Weights of a small transformer language model: vocabulary 4096, 13367 steps.
Each number is 500 + 25 x the weight over its row's rms, rounded and kept within 0 to 999. Layers, rows and columns count from 0. Numbers have three digits each. The size before them is the row's rms in percent of the matrix's.

# layer 3 MLP up, 256x96, rms 0.477, rows 30-78, columns 0-95
097:507485509489555511516512514448483473493496484517474513527511528508513500521517493500480517508511488465478505535521503497475498504469476433511518480489498498502477484450476508485525466524512448497475517506499477556453490503461519484495523501520453525550488511495525453458552514485538486462
101:513498569513494511515544452507512528494455503491530502522492471545486484471519545527506467472470513537504487519496505503484517502531501534476487489492500490452454520485474502516486532519479513489537491484463472535483486473520541503470491531532488500555475504535489501512541504526534486533
110:485485478528501524488532520531490533471494494530530520485520514480501516545489461501552501503528513506480478465479495508476475505527514553481516520553522477516515482478459500545501503524518503510534488492525456533496514498481477466496500463503510518553517532523552444479516461532512516482
094:485491512496489480495534471486499481481463484478508486449525492529525473522495514509513488544505514477483533501465554489498423465470494521503520509489510522466485478515478534471527490517471462508498522485468499480525520431501494469531532490489510467474480503500511521492475492481487576503
098:526530475493476507520519554547541505485521516522498494495544498489522552502476548536448474505458502534501515511479518477519516517516497535514519486516492497495459511521503469493508472509480444499543415526481496532515482492502503524524478497510502477482514475501505508515478492524533536478
102:509515549502543492495492443502469501491486537537505495499511505504510531456532528464463478517517488507543507471546438486535464454490466504477501500503491452500527509485543525496454487516471489470482518501484488501498554500456495491493486466532503504507500514503474490472510475511502452512
105:487563464522495494560505528493499502527542499500423466500526513512505495493501457500466485513508476551509510493507499466506468476535492506537463489494490508483469485489520504476476496494501523516478477444483494532531444534499469512560502517492498502516498466501491484543503503494531509487
087:509530509538531553479530472507477486503486523508505467487486497529501514481473468474555509470543514524544506478506477494505490529512494499528494491495496518502516469498486465537466518499495470476448549505508528449494541494546510506491494481500475479519468518543571488466524512472491496492
112:469472526505485522493508486530484448512483516550517521519496475490499490501523473497523508486516506542462507484503526479519534511509461459489511459521468513546471503556499511496467499516528495507491477448518492509487485471519488515505490524516522532469486473585530507478474555509510520482
090:495499507520534499478535476468476514523451487510495519504498505519521556482497507466510513508550485470501491531491500466517510556469506494508472452492495484498500455489518487559494489503478460513467460535494478483521524470524485482501510472502504497506501523494469475459458513478519551565
106:509514476521495487520431499518516530483492514500485535484518452514492448530449490509494532473519527495512518479531534480495542530523500520511473493517477497484469465471505490508528472516481480534494529475470466465495509480488493506529555496520514505495440481491528494490523466466515533550
099:511497484533465517493476502512528551513494506493462483483424489517478483499516465504516496465467522472508507470536472505491464538504528525463492503497509495472477449478501496489485477506458526510464534486514539481500483472475501466533486470543449524481471448488512494498471492511494464517
098:522476478498554470476507500503498520514514461479532478474500517492504498515468519544484534482488541526507497523533504499509471452433478486498513499447514510491510470531493504495486545469496514516455501497473512461522500501539472502515533495473501536480522502516435463499470520481449497495
095:545506520468486470502477514489508454536516501505496495546479483490530520514499452502515499478494527490503444463564524496473519499545479536498469485569451484498485502495508481485494447527489511516494529498470487513482491525513511516518518516483557491484514510514489501472514525501542490546
106:492492503510494513507551503511458504531474502511526498478519477529544528532491499546476473485499503505454473498461493505476520505522532463551471461525490506546476528521488478518539510503514469476511528497460507521496482450493487466481469504474473458529503480541439491491527509522512507522
096:512487443520478534502539526485499513539498493516435554521494465468534460488464497512483532516468501523541426489491492468458462516527468465513500502485499514509497476525529502460493517490486503513485524460494533485504461474496506505504508497474518539481470521508511498507481529498518483495
103:511519467493490435464469452523507492512494490526506499510478555471501484509472522494505516511485473544498518498512467483537499535502482509504522492484497527506485520540484519509516511514533493496464506503441504469501505540496489500482465479511488442463520548530513458466529551501510530461
098:499467499497511512551490484517438496504491498518478540483536517473514477486480492473528502496488518500462491506552535505482541491474508494438471491467572511544549510509504486492467542500498550507517448489463503505481474491492474521514469494505534475505477489468489493483512519489494526491
094:530443504460505458479472495488496513510518522473467507517531458499484485540496530482462517524493518492500527508501485527458427475464536476464506493503512479518530500487511522497500505522455527473558545506467534498522486512541486528476544536515481516505499499482481469483504518491508515498
101:486478472503546511490494518497482478498518527455464486450455513517506476513498514498515516503509514477495481445469562507484515500523508493518500471491486530520468508544498544513463484507498533474480456522557461462512477509510484559532501530506504551501522470477487526488506489515470494514
102:499524503518516514512522493495540498503562484473493497471496521491524494504500541508493512497505473472505513481494515517492469529436475490506515517445490544497490496455530505483492534519478545497554512543535510464528495477481502466568485501519540484514506533495524441488469469497485493491
103:508486530535475484536501487491480506474505492521459487486493506444470457534471479477514529493550531494492535506477569473531515478491501521537499492534496496478497441514473529479471497537510510474490503470538491531494533471501490549497517512503447492499510499515455484478513506487539510478
094:463472506525539527539472480485518457492515520530491510507518533515492541506480494501482457512499491462511449475482434535507469492508527504522484520536508549508457452528494522494530515481512540542505483498530493488551486469491501502475471483491515501529503500510533502500489515539493504551
099:491521529531533500486523513504522463572486585484495491469503529455511462508517523484551489493539489471506476514496500494513493484480530510477478492548509487505452536455463507507458487518529474503511493519526478518506534489526529495499517526526502532489465501498482501469509503473527512512
094:487516506457507488472484510495528533481477521500487507514490493501533513465483457568514456465455500516535459542511518466522507466506472521485494496522502483507492506481520505523506480486525485455503477498486527515503481524491442530494489494476559433511505504527480493536493493532491515446
099:497502448490480533501501529518454448502551467491498507498541491511469548502503503476514500456461482512491482498492523490470492559503467505493468440490488522475524485506510517500499469495505539464484507543475517498483490540507519532519476582494480489521499501492507498500547498483502491477
110:473485529476531530534487487477450473514511518494519489469508518567493498458489513492518472492476513504543526463483511477488474473490495496490496546451490520485541510501474517498505522539507535498505500470482463477515520537506450499529521528492564509542510536498514517505523502522467458514
113:484456482550496549486507478501495532465508523489463487487457501545477506485494538525489482537512523504483498499474466510529486536460531486502493515515536493501530487474515495441522481537490484537483501484487492514518519535488520464449529538486526540528468513523471473478527506520464491485
096:462516480496505459503480503507515487470521492508495482519513477465517472464515494484556532483477498469522461511510502477489548486521487468508525477535509492556483519484470449544530503529497488511514487489471487502453485472476540528514510459488546542458495501540505529500507469476540514501
103:473491479513532483437499483547504518491480494469479509481514452471526480514447470482501486461479519459524488514470503501474520529468496506448510527528522502510465505481534539502525485531493453500502527503488502492495508477515493470483475481506505515501490497476452454496482487487473420495
097:507552486459540475474488496507529467532510505507508492462514453551496481510498463505532519509544521471512520479500451508467487525509507487511490535481521514489505488478455539498506486537480530530499510470513484496526472522516496499517480455477491480556511513457495465504471488472470514446
104:517472515492508490493506492512489494458467514497519487532528470543487508472522509448495472514553509491513531471477488529511474485527557508488501554550518529518485504513531490460477500543511551483511542499547504451487489498528522492478519490508526519553500531493529494524529524477498512497
090:490491509528485480520497484507470515467505503525465545483499497475460511478514491504460509528466527526530504492475484491493509472490525554495569458536493482512457531526496531494537467540510477539478494485504486534508549527479502506454471504499499479482476489533469460518519492478510541521
099:524494540499515508496515459557492525481494495498524514463475518490486460510485487469458497521506503483478536534470493528531519534518521542491535473473475474507450456505512517459499508507536508486495508491459507504493509434468496493468493502474470534481510470474516523545536485542504474498
097:470471522452483476522439521451504478485510465490507520536494537480507497518503497486500475507515518495494508512506550523460529503474443490452509494479496496518523480470498497472451483487463496490485476516455465475462507467484473507483500464500483525468495480471543526530530476485460498498
098:533530532527495457534456470465475518517479486474508495545479536505488490531518481490518510469486496569501481492504493491502518490474532520480482514479520470461460495497536472509511536541502523454475501515524495471479520499489514514497577490546540488503495501511494506532536487498473522510
089:467494490510538504494512480511499463514456522477517539502499485496468469529509480446488520498511529487460462523488540530484495544541499481483521482506561489517515502490460488469541513510487548473484473496490475520538508502501510475460498515498469490517511522484463516461450486557522514496
097:491479479493515506472549477549482478566521470505484501484490468501500500491508492519480503499483540462505502497459509447462498469512473486497483477492501518428468540567478509500479536471468506502532496462526511509468490478520465484469496505508500507527518496507525480487541470475489476489
092:514509528523456486457522490533489525505502480495490478518500504526499522496473514491553516506522506498516530448506545486472519522504490513482498459498566494517478513540440528510533475525529521524522510463516481483491518484524525472530513496553512521501483504504481456529524482524437493498
096:489505491494520511481526476499495483478496551539505514485483465462481508523503508495508471505485489525458536491489451449482460471524542482513520442484519499491462490485497474550503463508509495482497504509481486487463444536536532548453496477474504493480526505502500517510516511561525482489
096:540515447510499489541447559497502490517500490530489519474490460500514532449517497526516511508484491517488452504496512546498479492518504543492470533531484464464525528471540525442480509495518482500538505465493520481496491520521522476510478492523464512486512477505563486493491496516479527497
098:505526453483514494470548512574481487461493512474515518489508503506495498524490487517483487511503453538477504474539500476489500465493529532499459510521514509479514497513448517485531483505519461489571459489495526524463471497495519507503486490516519479546500506493459525488497556549505495498
099:505479509475501530528547497493493473500555531509452499489485496496493534495489495455506472489529480454483462493440519478514491489499487455514517492518536488470505505532466465525518488494507517485504492491495448555509477485530450480522479492485481491439512464506471515543474482473511506512
106:459512505526466527508508466529498480481514501505474517491509486486545520463511552496546530512528473518478506536527534513546555488507521505488497531526492526466519473479453455470534507501537508442535482473476510512452487521488517491513476505523502523479478496462502520525514526487503485506
103:503533502502499474500452539465512495516513513577486500548487462470520486476493520542489480528476537495514487511493513524508525506531503514497517490488514479501528509550553520528535482562549485504481482520513515466495444504508481517506545483518533515488504509500499502460525519487492465521
094:447494497511520503457479533495533469513487505509517538514528521536479531514510461506535455516499468461542460477511551535450512491506501471532496465500475536539489499487499478522472510485434539541510489517493523512493495502524477490482486525518491496505482462479518529469474519507495516493
106:511496465505513545461468484503505460507478507520472509500513474517507474544478504522483491468442493478498485487496518482514565518496466513516490524520479494476499506502474514529526499485503503540465435466466497431486522483481492488475489509488496508465461481480484504524507547503470495439
110:523525561508496491473515499495462506514501456502498509506501464491471518438481479481467518463499488509495537520514480453479475531498535470530502513498498511483527519500538491513444491465515552486503528541522531549497466522462468503475519488479475494505521474495515484505517483456536526481
101:521507510439504495517479455520480535494500454482530481546489505466497541460493525480507471479506474493480502473471517480522456524497500487501512448482497534469503518461525509504499486496495484522505483513505516510460502548475503545497501460459538476499545559522510527514480521473486511469
# layer 3 MLP down (transposed), 256x96, rms 0.41, rows 30-77, columns 0-95
099:513517506510502505520462522532448503494489511521497514492491509484508502530463490503482467491497539526525506545425507556513503547534539503523486469465504531463530485516511514476479538503441502495559493517495495480506510475513477511509467500505510528509537480536516523476453500520506532486
103:558481530502504509507531508507477506493545547485489495532517512511492486438507489454502506500519505473504499449501512514510556473482509522525507483472543528530473440450528469496487516547501505466484479542477476483501513514468484530518517477476482510491517494487508466478487491492462483460
112:495521492511532529487510484461459538498497490519430506448508493504471489481508485515506493505506445491507496500485463510543475511500501501543503488484494491505488501495486498497476482514484528509523527482488502523494492499521494517502476484477515518361468465501537496505503509486515475523
095:480503505496493485466521489493494512489473511511476507589484505512499454508499543522494495529458486511504499435532531486510491533508524500571513497466538517526480481519518492551477508510465501500530457489476479467522484494543503511523473530521467534484510489521487523514494486490468529498
097:498549432522514504475457488467466502506484491503455475451480502477550490455481489501511502534551482494528537518508513508519490481547495505499485484499464490511551469507496487451525507512505483492489499514459501506510490476546484507486493506445492527475504510529535490483535526478473523513
097:480513534493496480453474511528543545501541454467512491459519506501495521480474498514502537495490532514494486524450495519476499479496528500517529463457495518508506503510494463485495537514455557522530522464497494530529488489482533523521494498501498471503463476549509508459447470478476504488
104:498523491519461475501471484504520479523516509495530514525507499506518484518550528464499466478536503503470476563498547487530522525495481472505553487483494492474486505473506484513515533502527496461462481510522532551494455524491489502486481498489494512588502513487468505465480538520481469489
088:546481493518530490483455527500485507500487450495541490454469476502520529491487508423489511485501520484515500521517474518471507526460500559495507449459526519477483509508470537511470489513485447491494525508480518500509493484486554463486514493483513496472526511490522519459489544479503498482
109:527508516499464486481488477525466547532512492517511523457495488507538523497451477480482527491499539511514516497543481495441465526534516517478489484473541531483507458454491473495454502496506519521525506455513500484522513488488506504504509548493500500487502492574499540522500504454468479519
104:527486463537516480514494491507505457500477502492512468472501470520498495493552526497472473514459521531530461509517503526483482533528512534451506511487480467523484490508461503504459512465501530516532477500493520498459501514526476518516448480479526516526516564482546457457497489512494530475
109:496516515536516446476508496545523491512511476524493483483490485500483468517494527490493495479492444509479450541526467495544494495528485517515516510528486479443498497480496510495503461491513484449484498500494566505454530532495479483491492456470527532535497538466530492537461524487514488496
099:501481450528456536467485511537494527490515498486503493493466514517460476483516522479492517476516485470477506509529486489487501455508510558426502514482495460526503476502452502533495483472482507486488508534495509478490472466491469484504466502551434503537517510480541467496506515485475509516
095:494459492507526500499546471477489486478490498496498484518514521443470527448460502501497509509459498494441504486462526522535462516489498486532496503480493508469470532530528530503461479477465571505510506516485491507508517543504481489511446523479479510488494468515509516511440482501470519516
100:520510480499463482497509495508513542501500521482507482529461513479474507445507481535507463503529513524521491500516486507465511505531517533507472512507511493484506451464476500503508500429508493474479489494478526484487454500489537544474491527508519485537514482578524519476533535444525527487
103:509455526494529488496462459506516508507504455483496480494508445514499534528486515466512490527499518457510493497505509483499519469461458548470515449483519473486518488465496487449471495534476450504500518525511529449497502487473467508479465447523493505456520488489525507491501527497493509458
096:504490477465515535455510500483522505502513493481498543512539497481452417498506492514502483511482502472512509469495515513452488488485442503455495514536500516533517505501523462452544493516469519490459508482479480516519476498507507495513534549521500522457480493532540480495536488515526511527
100:524492498537525495504512480528495534525490495524438489498502468509479480517526487536485494460522499496452542528519492537557474522503510491526489524492512513478511465494489462491504495532512487484473475500525485503531514491511514469481501482487528491406476501542536456533495478470496467510
102:478530481538464503504516503454513494520477531495482504498482497505482502507480478438523518534549509472511489477464518513499489512493531511523501500467486481504518462557507543491534521509493507502522520526515475483527478467494485466480472492503491515532475470521409504492456511504470542530
091:527449488470483503475492484492521519499497524492493501499503449525486466516518521508522510458466509521485478535486523508465508462453508547510501470483528513516525485529474472529487502512435522510518541481491491536524475467528509494501509457500508491500510479468519528478520448466546556492
099:452520518509484480506529484515476496515446527480507515553511480474522548530525467465515509501508511540510454508545509480544471506487462495538445500501507461489509502539507493525518507516475506512584503489461488511468504487529503490476479515459528503496489526510470504505470486506507500502
105:471489464527464495495507504489536501479533496478482526537480522531514471514461506519496465540501456484475486517471520486514473483530551551493496510469493505502550471464506536528489496519507477496495471506504504493527484474531475543498506520530493483550521479472513496559532493524454491466
103:507463536519486570526491519506506492455495545505522499548496489472505527515532484544503522498490503457491527481528497537484498488460519516479506507490551506508432464478519496536487517521453476476506519520483486473468504530478473510545506492527475525495495512491488483477538479524527495475
088:541493525504507528494448509477456458531487492522510490407517471511454449509518499507517523504481493503513508461510526502486510513480474521497507505519533530511503512548497508476517494521518479512481505483520528438480509488506530479480480465526486520480487488516495488496467505469572510516
098:460489429518476501475491509484507505486507471511512498483487510501494462528527553511496534500500483514520500538501508490524518525492503473518500514476508528445539490505493482467500540483470546527520478481480542491543451506494438525469465495487489526510496473482469496479495536447490501538
095:482522454501458483497486499477470506495524561468531531482485517512521483535473483512467506493522500451518482538507486522531487534484496511477516499544517529483516525461468457482514553523530480515457496498500441522521480504488506528483520520529480466507518452467506493511457484507485511486
104:510478451465484468465497496533475529512486536520455469517487510506476511520522501489513517506512465481431476527465534476524451526508513510490486464526503488479511473492478508491467448486488509499519522506527492531503501488525493513533501532509455514452506479513506470509499467514573519482
102:493466480493501480481490514506495496514509523492475496530509495524509478537514513520519494485558529508472505504481513502505506504477503474537536495555486559528492529508495449504473553541484512480485510496482499518542490541459531505446488438508506437455506468517490513522465495496500488474
114:506482494533493500507476524518498495469497538512499538495491507504448492526490511528473435477475471504527496538479484535450490505489522504513493536489469546492529531498482521521506529531513547492510549484457527507482507463558450526497513478485491498496478491497462474538496462518497499535
104:530493500481505485496513460533467534487494445500530488510527522479492471514495507473482523463515478468465520519496503490502493548500505456480481509478503507521470543471512490488497514463504528506486452507518505540514457508485548474528515522476532491532561461489515564482488513460477501514
109:500458496523483504499495501503488499518462517462530499479509515514514502546486491470479508479505510506530520492483500527447489523522508498531464540500474491487531514518486460573464540524519509503461524490502462478524513528544511487487552454517481465559485507484529535514533508512491501530
103:518537520523521502507549509505481502465536504490491489527547485497512459502482516501451454527484458518487485515471501485504517510530465478464529486492513520538485482483487507490470503509522531471479544485514477483488515538479489533556505462491499517481485503474569469534546484515492509460
098:463492489504480502468537508480475463493491480520514541487504499507541492505449527536485474498463461475529463546503486501516499518474503493498523504448528490498532474463494501525497500558548489482510451487495549524495507487514493493538511526456504517516499539465477482532476499537503458482
093:510536467411496504495496485513477456526501493467485533513495481517511503479533493501502479543514509530512517499562498462522472498505483515512469524508502506460520508491507525491534494533464477500552462523488534483463501471525482567479513536509505527490534501524519520489485486509506535489
100:452522463527490528495488472527511517520476479504477513449468485524522497557513488464502497522467514501503484513531496511544491505501463556506467479447489479452496511482459497471497495534480512525555506481476486489493493491535500491486487499522459518487530495499474537521435487491507486526
095:524538427525537500506496474487485485507497465503474487478504452520493495490525496493505538490498473488507468500501468494501501501546472497463499501479504489505497499516443496484525468497515499508489527496552526514538526481515486499488531500468452472593493535517473445493487506480485498477
097:515482527475449521537525482490471509460502490530497516538519517523554522504453512511496492542501491492520500471480515467489491488473500459507483506486470484499487526475541496538487471517516501491499479514469492516463535513486527499504525520479482518554510492455475571510537497531469542468
090:493492525490473492463509504518516526474548513533512494527484511459467479494547543501499459511487491493494493496524496480491468481460514527475477489556492482488515516516532541515544458474512479496537491508486520477473531487521511497493522550537506523552515497431531495534472495534513505508
098:519503488489519509492460497536516522520442491503465527541513505495493526459486485544499501498469468481466552477460497512532455485522517504479512469462494469512487449530515482464517469470486534497485476491489485510512515512539524494524467515529497484514518512515436533463495472497535474505
099:491457507513476471444482529518501502549505494500523507479486526524509531562477510499517510462482480473465486499518521474494522498523491490499519478482473521461510492494487436525469501519523481519499533448469486514531505500525517459507507459564467489494472483497514505528489491547480465523
094:488517489506478476554481485460487461481491490514484469467500495501488500520501528524517568469475488547481525515511466531508525509451530497464510493458536470488490514507447504502504492495525511547548527486512511508480520503507516526498514519485475496541492549517436489488474492461522501503
097:481519484500511533542502505436564526496472512524508498506468507495485535487514532525501491475516490491529515468497513509496521501501486499497489574527412506468511503497525512508506514516523496493514531468471473506526529523512467486465482497491501504501496499550432489504521471516509524467
101:531489522513514473512569505507475549476512503488462505549508492533499461527519484470480529457488476500465507509450493522495468516523517464500495504454495537445498511483472503476478490529520486510464511488525499515526496529470527496515555503465529501499475477505540477509502487513542477476
100:532503524514487504518525536459478503497531519491483518489465486511504519514501543473506494521507495473502459500523470499520491478477427538492482485474496479492496472530495530480447502490508454479488518563482508471463524460513442502519541484521461525510488470464468498479523526520509524503
104:553507473450509523534479513487489514508486461494470508461507494515486506530539525481524506469525504528510520466521502521476505477526547481474516535453496507498514511499505519516508534476425503516493529488552509511522525511459484499516513448467501467480440477515499495474466507507494511477
101:520485553502501440483452455537468497492491473495471519496515451463509495538528543491467489480488508537529493501500502496528479545506523463486469494496486508500521505505498504515528516548510507511537506496516541482517470521496510462469472539464503497492476491438493531543498497511465492519
096:497488501500501510545469490493527464511501519477487518503502470485492488550507505539473533479522513530459559486530480542520496514507531481510534531503527471486504514541470515465460557498521471505524547469522479530509527494501528510505498517496478511465496531547514504490430496522488476504
104:519483462492560521539473533495518485507505501502446490508455516468478448486511489511500561487529492494524515487490464510521489498517479477502467507484520500589480467470472478488489481513500514472521482503494532526481472472446505517515478491512492509469490532497483451487510491495534488509
108:523473558511484509490494486434472489473509486510493539497545484493449506465484527525488494508484487500546501462512515510455497510512488529480450516527518492509476504512523475530490459524480481458487509532485518515497515476492513494480512474484481499552492536509439515475515539463475526469
# layer 3 MLP gate, 256x96, rms 0.493, rows 31-78, columns 0-95
113:522571514514434497480519546459473486482494505469459495520478477475512474482487502473500485470504497492476487530505524473547561508511444501517510525508517531478522525464489499515501512496504506476488538515490505431489497516538499494529514476487434510493489506517476493515492483497482517490
109:531510530496515523539477505533532479491492485495487441513508519507530481544489479523508533512483457540452493504528555479555465503514531495492515459483534494478476455517510529483507505499525470469522489457514501536498488466528496479479544513503478470513496469498487527515511478500464462502
095:470482521500494525546459500458473549510480550525507482520495508509565472536512498482514496473557524472533468526488491546511505472512510467531506487508488483520492473536456498510495530467496503491516475513505454504472507492491486532516523457471481521524542504476460511480485507504512533491
098:509481542507541493559493515471488513514513560476530484500485473519537540513504455468556455511490526492491466479509521490525470499487521473480544512501480480516496527500461493528505517545512475471504501475462529490499503517488537491508478504470492456494503502461481475470508469489461510538
099:484454495524494513478503449462494468544488521471555444529536504562507488483470526488496486470527486486467521514508490513501515499456509475449532530466511484485527540502484459479499483493479505501485529514532502485503510523494476510452501505494536519473487484469464511528523505501536487486
105:505448540468478489501470490515485483503508550465477538532501490492484527488533530533520525447497516529450503542503524508526515494450521531483529488516510463511533487500469494499501525491486483544504538499513519509458500513508502504502523482526496504449495451498462474478507528452493511538
095:450536491500493488521507504557524550482491513517505492507469486522548440512474466521506494504526495535508483507488465475515504469525516464517505522537430479517520497516515493500469533505505476499542497484491536483475525464499499518509537494479500467493444483490480523532545502489509525532
108:488477561501488498508521531514507500535537519516526474473498521515508460473538506481483474491514503515494514521553518513481476488506509515459551473474496533528460479512509515563521463474497486478506532501522491509535529502525463496510524478457475519488491521540451490472448527488478504485
098:501496492465496526485517525479499506524497508501462523477499523504490485481437492461511489463506447482463510495479464497510508488501477498509520474496530532535483513468457487469458490539503536584491510481510519494530502522489536509484515547517498483496448459461470513512541493518478507503
107:500509493508429503542541520557541511553495515508510477526508528520466532481473519481488491491503485506517527537475468512488465477524538517479468495509474520504487500475466520499479502501518525552473484485507504496508537540501511524523497455508495530504469519517487451533548506533490490524
093:482510489524544479548479479475521500511505505517519533524511512502552510512466465501532501486489475460459508488435498465486474521483502458498541498519528550493500504517546479549506528502525528531500485489460485524465561498491528497511511494478509495533524472509489521493484489501530546498
099:454520503507485512512487513481514510533491541506515470491493530531514436470519509518486501488512528443507475494520489516504499519514535525522491483464507511526486489506491530533491503471441497541437520490526487537481482463489492504527463499486485483555530521503514484479448465507547511525
097:571502496509494494505514523506481514456537480509518476505457555487510508492489499513480521496513517559492516527504477473521500514535481523486509488498469564487492487523476496491535514487522507476472464509499519523484470525471505535459557496467474490534502534534541475473502524498454502472
107:493534510543467521509499492516497482486494465543485506542517472476508476492504494491484475455485533512452485507501501485521503503524515481507494533463498554502482500495467457487459508457507505526519514483494521492484534482466584547525489448461501517522473471509492488509477451501489520492
102:527515515509493495518491510540466537508496496522457505484492474511539507463511546496545533473481498532482472549477472477464501506474504479457522487508469517510470447507502533515483520518462503519480510515532488516495566483465453495526496473450497512496502512498471477523482527515484513451
087:517521491482491483517507476508473466485495544534471514484466530511478503493489519452512506505493474511518525445460457500489455497545548472518491450491521468503447499528487475467502530519516475527479529488487492469456462554516531503515489481506504472488477515490531473482496502484508537479
087:499525490519529477479507484516538509480555508453465509508507503503480526500483522496539483467482457482523478499468497504498475485539516489520545444467507478504481507488504489513487483542481467473510549447529478503484461521519532501495481495526519528485470537454528467499484522536459473506
097:522499535472516488499509512494470528532503527519476516518504570473515524492530542478465482527504461482510494472501511505509510529489509484449521516456524523474485486534470535520523537518500497536509533525496477468463495481528503499472541496461498518513535477568485535518479513509464513497
091:507508487517475506501498525522475479476503493468459490491487476547483478487524478485464494503477516520472519521540450473494484518448536526503538521488525472462522491515525494496562537547465548492526468470536489477489488525474497504528544481501473478485476479519462482469493508472511508518
103:541536443490484525514477502526499495502540514534464511512521538478520449479539509517520444488492513532494494524470482480492490493488499507501506526524492495517498468506514493535510506518491459509478497558525504532512522462509475508486521496488560561478490464485486476457527521514522486543
111:511510486502478483510519472524512476513501493550510492513515475509472462502489489484421480498412480504510468499500496551498530525465512537497515505517507463531501481524506493496495541494462462489497508490459484501499503500558493473505529538525440492522491520490544493469518512523493496506
093:517501528521536513501500495495482460483482501477501447511506505497512516538534481550493522491500524510501518517509497499506493508506544499492507472529472480520462486518493544522498482535523497512542525478489487484507497540484480486465451539469499480496472564485456528496439567525528477480
104:516501486490481524492498560479510522508485495504478518524475442496483469500495517503520456488474445490492513566496481492462526494530502465484541483528508534489530507486469520515480533513523490513534522494475474501531491522551462488494515454511506526466485481480504503472517531509540485443
107:490498521515487514478538480507520532479544510533545487534499516523501492445458496507453525516480462454493511523481501489499515497494486474509524498511488543498508504446501480537545530475483484494542502463483518538537537517515517503484465539479495494531500493539481460504527487550484520520
107:552527479461486546481486506519510502481487538507500514513507509511487481503474474507498493479454505501486497485481517480496488521561522542483506551519480499467472448486531532499476514479491506475541541460508474472495520486511502513508504479459500545511544468544485499510499538558515531523
112:532512462503463481502513467513505499545512500499504455513513504472475497471489500506477499460514501496484525482514465514505500520498471513503519505545498505565489458460548462497510524486458444524481476529518541466511469473548481511474505466513494513510507525504435472498526534513506501529
121:473483501510542478497485553461490485481472517528476487503463483503503529502506468484489463486472450492477497552482472517530471569507523462471503509476515484490472512511524506513529514463455459503479537476498511504443501536493486482507523493520510487505492487463487530485526511534447492490
106:493452490488480486455478523463541514491507533495551506518454526487510485498482524466526488470486491519516534541517504515489502534520494512494503488532527522513481509483440484536529564532517494479503483501503517458464531535484543487496564509489488478525520483493501489450516520482496508505
117:532491461530453542508515495487510482512480524503513488548474485556488502487458489491492484488495496496491480517507464501501467500517505523549508498505515501530492464485481507529505542441527506461556500500506487466513490474533512501503490466497558499471530478524426505512534513496540484507
103:537454455515501546487523510536504536475525472436508503529474513521547463484544501532515518457488486535534471522504491523517509514511494499497540531516487516484466506489531533512519479485475472515505483504490474487490516520471467500468511501459500489500493549472498459508474447521507510511
093:505514469477521515490495467502499445541489509450492529484511478468499480512458519410507470479482471555505488486490489486541487492534535483524495484529534526444486484485513498523482535519511504483477535509511508531503486496519511487500511559480516516544470525492533481514500501521510515510
102:492495515492508496506545486503550509498482519493508474509507496515537441492512510495475527506499495515495483496522509500525494432532478475482495510492498487493476511498514431443462522559537510530515506493500540474466445516497552489510514461514528511476472523517482485512508463458468488517
110:517507488513491534494526521498523525498510493536503475550514541490533490491517482519457469455511530531483539533478499473547508514496526535504496507499491464534505483484521509468489506548538506452462503478463508471528459515459552521511540488488475506513491510536460507518527497505520539502
099:490491503483514477460480485523447493564491493516509492498455502504521519484523478462516520473468497519485515516541527524537530542527515517476513552476552531477498481499451520489481511509476502492472507501503481521504466506509469486483545508478508501507520542494514469490485529446473498557
096:508550476482498525487504502489508547482539489498471482523454535532512480484484468532501471473531537519463555500507499492511528471495467482474485515516487507474501467436513505513480480497524461506532536490521504507511521520486537470504462529486488499545461482537490518557494498484529509477
081:451502491504483497550505469502504504489460511514479509487505528478520546549509491492530481481495508465484475465514508537493494522497512530512529479479456531564470499532479512519488494466469473571478512491490478506508474509525451509484443469497522494479493479517484459515479487491465500471
090:574490499502563488466530507503489549481466506502487544497476499515505514482505496514490466492455513498545523554501538522515489507565476532513533498486520452494497472465524488546492529482491502480505508475475495464493468519533495502507524490494505458524526489477524473500516495531490479511
099:489469531492479497507494481488526488512493535515543500539456506526520446552526460489520497477526521524466503490529518491510501523491470520524499461495509498498478480504518454492455506518530527484498461474493478516434489507516500503473444528492543466552519505508492498452490468502524490514
103:471511448508507474493510452511524531494522495489505487497490533524493481501523506435509526479516515499509473469476490481497497523539491514503508467468467508532499495482457472526440494477499556507501545502526486512498501546448513462539503438499522483493478495442520486490520500524491490493
079:542495515502469466488515501522415504522478513502504474485514491508493479476519462474510500532497493503506507469523513472494474492509538486545521440522541494513515524516509465462534523509494511542489486513506525520473429491522499527462510501520527517490475485445468479507515484538495522487
091:522493476454520518511526513489469454478484559527454522464511500437500495486521469530485499533516511474498480489553502498535469460489519518463517468468515533509518498530503474503511504501546481498461475496495502468467482523504523486487504531525479470493486503481471515510473472482466528544
113:493511527502504456540478491544516487555549534537505510498518487528500469481494468447495477485487523487476514512492504496504533510494509433490536511460546467502478481443522516503465517511496503511522489526500457515492477499499497490529544525507505471544534461498523511522521496528483468506
101:496498505512534553495471490518479492530573519486487491522508528511516480496516497479529462468507463475443481508512475484469504530508466457536514498508490522476483457503511551466523513519496490491488496452504514492507510509559511516480486491486514494514537484460460484535479519531520463535
096:458503489488460569475504493465544478460488520484514475530531537509472455466524512496478506492500525486492533524552506488497510511475479516498476491514497518500530457524542514511481512531489548531529437522492517487497501543510456500457506486496497466492463480529518507481492499495505479503
100:528508504509481558499509512466494517487483475488500454507499511505472503530502466510522473545496535484479467474504460526521530472535479504503540521530486547522497487522526491525466536536531490519505491511513488499489453451488506465516463464540554517510475497496531476517467469497486542491
099:499557507522466492477507522530494478492484492515534495532521489524527473511457502534509516538488507488493500550492541539540482496494512529542519543460494499464513473491502509512492494488484452497501460497493491468497513471537455486519543524457501476482486481512510465461540482535525528465
101:476499520499469541507484485518520492510477534512533462516502523506524501542489463480496499497475470438533528508518452484475476521525494482517509499497504537496498473514488478529520554496539462492506521497478497527481487503543458520472501504490465474512486528524461537543472487471538545542
096:514516545502451486475519525498497474474495528504470522536484476512523486528538494491443481533529507549487499532504539468522520495478508515526485539474516515480506490481498478454484515498534455511470504491473491456517492470523522493506489514524484501479453480503439506480515445458524499490